{
  "n_layer": 19,
  "n_head": 8,
  "bias": "none",
  "doc_mask": true
}
Each number is 200 + 30 x the weight over the matrix's rms, rounded and kept within 0 to 999. Layers, rows and columns count from 0.

# layer 14 MLP up, 1536x512, rms 0.15, rows 517-542, columns 320-383
198,200,196,203,191,194,239,196,188,215,207,187,221,184,189,143,248,178,147,181,233,103,164,210,269,202,233,211,199,137,196,270,175,223,201,209,176,204,183,185,192,189,188,168,233,204,180,192,210,197,252,168,198,240,180,206,193,225,182,183,207,211,167,203
205,185,207,173,249,225,182,177,227,210,171,214,191,186,204,182,208,211,248,242,226,177,207,193,242,209,182,242,237,256,210,218,175,198,205,184,180,233,177,230,201,224,190,139,168,206,180,209,208,185,216,152,193,188,189,252,191,168,237,151,231,150,163,174
196,203,203,243,167,191,210,208,223,217,207,149,181,179,211,207,202,219,164,211,191,194,165,209,191,235,190,179,190,189,219,148,189,216,219,166,260,175,168,177,167,175,214,142,182,157,199,212,176,231,170,192,194,191,246,253,249,182,226,212,258,126,285,219
243,138,243,212,188,186,200,193,249,240,219,205,139,186,152,198,179,171,185,262,177,175,131,196,189,258,202,150,199,207,215,196,184,158,214,210,198,246,194,208,135,219,190,222,214,155,158,212,205,262,112,201,212,185,231,183,170,200,146,184,151,203,159,232
190,233,199,139,128,188,214,208,208,213,227,142,197,171,167,234,218,169,188,231,224,202,226,204,214,274,188,232,240,171,219,247,167,202,182,202,148,162,190,180,237,196,190,233,191,229,239,217,217,175,207,183,174,155,208,182,233,214,166,224,166,189,174,211
206,166,229,168,249,229,154,180,179,239,208,254,175,172,188,195,201,183,236,181,200,203,166,242,243,202,166,175,235,228,190,222,148,204,195,182,168,228,211,194,252,204,164,186,189,199,148,181,165,204,166,211,175,174,206,178,228,181,246,211,221,218,206,217
198,154,225,216,189,192,199,225,218,158,209,183,190,179,201,223,209,207,194,222,165,192,211,213,213,227,176,214,184,190,237,207,218,155,218,220,202,225,171,232,198,221,223,171,222,146,246,208,161,176,226,206,200,195,203,219,192,138,187,184,205,160,185,208
226,198,180,206,145,195,180,194,201,163,140,199,221,187,233,210,182,224,163,169,171,215,143,224,194,189,205,230,236,186,217,197,238,195,196,162,236,209,190,219,222,240,215,174,224,196,150,245,178,163,235,200,168,167,232,171,176,174,202,161,193,165,203,190
195,202,200,177,197,178,218,188,220,110,218,170,206,180,230,202,184,225,222,168,199,220,213,221,162,203,203,175,228,177,249,188,162,181,170,195,250,188,169,192,191,171,223,173,243,200,233,169,184,181,203,203,216,211,184,212,154,222,191,201,213,214,219,205
208,223,207,180,198,169,182,186,198,221,223,228,194,206,152,183,196,210,205,256,239,214,204,274,200,183,230,269,192,197,196,253,157,211,191,220,176,212,240,256,175,265,158,208,197,205,256,233,185,212,169,258,193,194,212,188,226,206,258,178,208,236,223,169
215,174,203,217,178,203,237,223,182,185,209,194,172,224,229,208,244,218,233,178,217,168,215,221,254,193,258,228,185,198,210,199,176,243,204,208,173,182,226,212,180,231,211,212,158,206,205,177,248,206,171,169,210,186,168,199,151,209,203,188,177,179,146,152
186,218,211,262,224,169,221,182,211,164,220,179,171,187,186,216,174,164,111,180,173,241,175,221,155,252,239,232,222,263,185,174,155,234,125,172,157,253,237,225,149,190,273,220,190,227,252,173,244,97,184,274,259,211,267,183,206,138,165,230,259,150,271,204
218,207,201,169,182,225,235,193,203,193,204,227,232,135,215,188,202,191,204,143,212,232,204,145,173,149,217,195,216,208,203,258,223,205,152,211,195,220,202,182,182,189,217,205,207,172,204,182,175,162,222,157,217,207,162,186,160,204,213,235,186,216,214,221
217,214,189,209,173,192,231,228,252,227,233,185,183,209,150,198,226,186,152,175,184,205,236,237,234,223,175,247,171,225,226,150,164,257,197,237,225,242,161,160,202,180,160,191,230,179,213,178,199,216,205,199,151,223,227,244,222,218,193,180,222,244,153,235
211,237,189,150,207,258,164,208,218,200,188,178,166,244,198,187,150,232,193,154,253,161,215,202,241,181,176,148,223,125,180,217,220,217,196,225,213,174,125,152,160,209,241,196,212,202,278,153,181,231,185,191,215,178,156,177,271,168,211,232,182,181,203,181
177,196,253,162,236,209,174,228,223,240,167,225,185,201,229,196,177,204,245,204,193,229,191,167,202,186,195,208,224,191,171,201,207,248,205,159,193,165,218,195,202,166,231,224,192,226,184,190,204,178,209,242,193,203,200,216,234,223,231,235,229,163,252,191
273,208,171,233,158,184,230,155,252,248,205,185,189,195,177,235,265,228,189,229,246,192,207,247,205,135,176,197,230,188,208,203,199,180,219,199,174,204,231,262,274,99,200,173,249,217,210,249,193,161,165,225,186,247,218,124,139,181,240,171,167,178,213,192
179,217,235,198,230,247,286,201,195,254,207,257,226,213,228,209,220,152,194,174,207,227,219,180,200,207,175,218,128,285,227,180,182,190,225,267,251,208,200,158,254,240,171,203,220,184,213,153,211,232,191,122,203,242,180,146,194,163,216,126,268,206,210,163
178,210,167,237,171,228,207,194,210,269,120,241,221,207,194,177,244,240,204,199,152,199,170,189,192,204,218,246,185,198,207,225,166,168,176,175,228,200,167,186,156,213,192,202,220,174,135,146,192,173,144,239,235,227,204,156,169,197,164,202,213,223,232,154
192,139,200,199,198,231,201,259,187,246,158,213,230,210,197,226,223,196,218,204,159,192,188,181,220,233,233,174,163,196,168,264,227,180,185,216,195,176,165,201,189,248,177,190,248,222,195,188,167,218,183,214,257,229,180,258,155,181,178,184,251,197,204,130
183,158,223,189,194,242,278,198,218,203,190,231,243,213,186,237,200,204,213,225,160,187,182,205,189,226,193,196,217,226,279,133,190,232,196,185,198,215,258,203,253,192,201,279,195,193,203,193,289,202,163,253,191,148,204,131,163,222,203,216,217,192,179,230
176,153,263,203,195,150,170,185,156,253,197,291,195,237,230,180,224,204,215,174,230,167,246,155,152,148,166,204,165,255,223,195,156,199,249,193,207,209,227,203,200,177,163,171,182,189,187,175,180,189,236,217,211,176,236,179,221,173,227,195,197,192,174,170
177,213,212,176,175,194,185,211,147,239,228,199,150,183,203,157,234,135,206,173,189,185,195,216,279,186,180,166,210,197,171,234,191,234,170,266,176,213,180,219,152,224,213,195,168,248,200,207,173,183,207,161,230,231,158,186,234,214,213,218,199,193,160,193
216,188,166,193,226,198,168,203,195,181,236,245,209,254,188,186,166,208,177,201,179,225,157,185,218,224,223,163,189,165,208,210,161,226,209,203,214,208,193,187,191,192,163,208,213,183,171,191,221,199,222,162,213,217,194,282,177,236,178,259,244,162,233,173
185,193,177,191,117,225,211,210,209,186,225,238,237,177,237,226,214,212,223,146,237,217,200,183,209,202,190,199,216,198,189,212,209,195,230,198,131,204,246,186,216,197,158,226,176,233,184,228,213,188,223,192,263,252,227,201,243,189,243,219,168,187,190,165
201,189,179,135,151,200,213,195,219,209,202,198,150,219,176,209,226,232,141,253,213,143,167,237,198,176,236,111,226,204,208,194,231,150,230,212,204,193,185,203,204,194,166,236,219,148,129,232,191,216,183,216,174,204,168,224,233,155,204,222,205,160,200,210
# layer 14 MLP down (transposed), 1536x512, rms 0.0495, rows 517-541, columns 320-383
224,244,147,188,226,208,192,126,204,171,201,148,226,183,192,188,219,221,139,185,216,217,205,233,264,151,193,248,254,213,201,220,172,185,186,171,212,208,232,210,201,211,204,169,236,184,190,215,240,234,220,208,200,231,211,215,270,190,136,172,183,197,144,200
214,234,198,261,244,240,196,281,272,237,177,178,219,220,227,168,253,193,261,234,219,216,200,196,258,208,220,213,218,195,225,175,214,176,210,222,175,187,225,216,203,202,218,200,205,193,229,209,221,233,212,185,167,166,142,204,219,214,211,217,229,195,204,229
211,239,201,189,223,183,255,142,225,213,201,184,153,232,193,212,222,234,209,212,204,172,220,112,187,196,155,225,235,255,235,126,143,162,240,194,228,206,220,175,200,187,181,183,208,162,200,144,259,182,235,260,189,141,193,188,182,162,183,148,168,258,186,197
204,182,220,163,187,175,195,239,228,213,215,177,221,213,164,193,171,213,232,189,142,183,276,224,259,227,193,241,192,195,227,177,172,222,259,192,222,159,202,229,221,202,172,152,208,177,191,184,193,204,202,200,200,217,205,172,194,135,244,208,248,186,154,207
190,208,209,233,217,204,156,180,205,182,261,192,177,157,228,189,212,287,260,187,217,211,236,206,123,214,188,198,235,120,235,165,181,179,215,156,226,189,214,246,248,219,166,269,190,221,157,217,259,176,275,217,212,178,130,105,197,186,219,208,194,276,175,191
208,236,210,219,290,193,180,174,233,242,147,226,194,182,251,191,232,206,183,240,227,196,243,225,234,196,257,201,184,225,197,212,186,264,204,205,222,194,188,153,229,173,192,185,146,153,229,171,220,227,206,190,165,158,202,206,166,152,211,188,226,148,259,253
196,219,163,198,157,178,188,174,217,170,149,235,214,216,148,244,206,196,186,183,176,209,216,189,219,186,263,192,214,209,208,196,225,224,154,182,250,147,190,154,142,151,216,192,232,208,208,169,178,206,204,201,206,202,207,218,202,217,208,179,212,185,185,140
197,223,172,182,216,154,208,140,213,198,196,173,199,209,184,225,215,165,222,195,182,185,160,154,177,188,184,173,213,224,203,234,253,192,174,214,224,225,120,177,222,185,256,203,192,183,207,179,144,176,195,217,219,205,186,181,187,223,188,201,218,209,218,213
175,185,203,194,187,203,191,224,182,218,180,190,202,161,159,148,210,212,194,187,248,204,237,245,204,199,233,239,170,205,189,230,161,221,205,174,190,209,209,202,185,167,191,232,150,165,219,189,169,202,181,214,193,188,193,215,166,183,158,191,203,221,195,205
165,174,128,152,234,172,204,152,207,230,141,184,252,200,199,190,159,196,184,244,183,215,217,270,169,177,158,136,187,224,233,197,231,248,182,207,276,185,160,194,158,229,190,238,219,212,225,220,217,230,191,225,129,181,233,175,191,177,242,234,189,163,219,212
224,93,201,156,185,146,162,233,166,161,232,240,198,160,194,273,220,209,192,144,213,141,193,230,187,197,198,186,176,242,174,204,175,223,192,229,255,163,157,138,223,234,177,247,169,190,251,203,270,237,205,193,212,233,217,184,228,239,193,206,159,163,177,157
136,209,131,176,172,230,191,208,201,206,172,186,215,198,190,275,172,247,178,108,239,197,175,234,214,219,236,217,174,197,214,244,193,194,156,137,222,174,293,208,222,211,174,196,133,255,154,197,223,170,170,182,217,167,220,184,219,146,183,240,185,256,207,222
204,207,223,191,164,213,194,214,203,184,169,180,183,188,176,195,223,164,236,169,213,219,174,216,218,229,196,218,185,214,215,176,195,243,161,238,158,164,176,161,188,216,185,221,194,220,207,172,147,219,184,247,182,193,217,198,229,209,236,220,162,191,197,184
194,219,237,156,219,177,208,155,147,171,215,214,170,178,219,191,172,257,197,221,260,133,202,206,125,172,161,203,180,142,227,194,187,222,220,179,233,172,210,187,220,184,196,183,259,142,199,203,172,224,154,184,207,226,254,204,201,161,211,260,251,251,220,176
195,243,129,170,224,165,237,174,221,177,215,157,170,226,245,154,244,235,181,169,163,239,206,77,221,241,181,158,218,193,203,202,234,260,190,197,166,241,199,174,250,161,264,189,176,208,209,216,126,195,239,215,186,151,217,223,196,158,225,199,222,166,158,267
261,203,213,207,222,184,158,217,258,190,220,157,260,199,147,184,155,209,178,174,221,212,172,228,137,189,228,153,200,255,200,219,188,214,224,154,184,159,207,177,184,185,210,173,206,176,187,185,157,159,239,200,203,229,211,163,230,219,183,196,225,236,173,155
223,187,163,240,209,195,172,120,227,237,224,221,179,216,201,206,197,176,170,208,196,223,208,218,189,237,217,226,252,193,232,214,200,175,215,208,205,202,194,243,212,200,222,193,192,231,202,194,229,172,211,212,258,193,175,223,209,154,194,183,221,174,210,187
195,220,153,190,224,257,220,181,191,210,146,228,224,194,215,217,178,206,162,199,270,185,231,180,182,236,259,171,175,269,150,220,170,187,191,170,182,203,247,212,211,206,221,170,222,133,200,185,195,196,125,130,191,218,208,195,200,173,181,254,201,199,174,154
167,227,165,214,197,238,167,179,179,197,212,220,211,198,201,191,255,229,237,157,203,202,173,183,176,237,208,179,251,240,213,275,157,230,139,244,179,202,241,184,193,192,252,201,201,200,239,176,243,114,218,208,247,190,199,185,192,233,141,245,176,209,235,190
193,228,222,166,238,166,218,232,156,223,154,193,202,225,222,177,218,201,158,204,206,208,191,241,190,201,239,204,171,164,161,241,174,228,235,204,182,169,153,186,156,137,200,261,238,188,180,183,235,231,198,181,188,219,181,194,239,205,191,214,239,232,225,178
195,193,226,224,205,156,205,185,184,185,195,222,144,181,204,178,232,177,195,230,156,188,186,201,152,200,249,160,200,233,218,223,192,239,249,194,219,181,212,206,236,226,228,185,209,203,195,217,248,162,276,251,185,229,166,161,190,190,197,168,218,218,229,185
188,219,205,178,227,220,178,198,182,192,224,182,166,226,182,215,174,195,209,148,169,233,178,199,259,163,226,185,203,162,206,216,225,175,153,210,204,199,229,191,154,221,183,174,229,213,212,217,216,186,195,194,212,219,150,184,180,212,194,218,172,189,213,205
231,162,170,246,249,178,231,146,230,178,155,190,225,203,203,195,203,220,181,196,191,190,163,187,191,228,184,212,184,240,196,217,192,203,211,207,161,184,195,131,189,234,208,223,230,154,212,188,221,209,194,185,204,180,231,246,166,204,177,161,203,245,199,222
208,207,215,124,182,240,224,196,240,241,228,185,127,166,156,161,177,180,190,190,212,204,162,231,218,213,236,206,171,187,185,143,214,154,235,169,182,245,189,200,203,175,168,218,182,158,265,188,221,169,236,249,232,176,227,169,220,182,202,193,195,184,185,180
183,216,204,195,194,233,218,223,140,266,265,174,182,161,165,206,191,202,188,175,219,153,299,181,179,237,172,224,200,225,227,200,233,233,180,184,230,193,181,200,155,199,125,193,236,165,235,235,243,193,176,220,223,189,230,212,196,253,134,160,174,212,179,244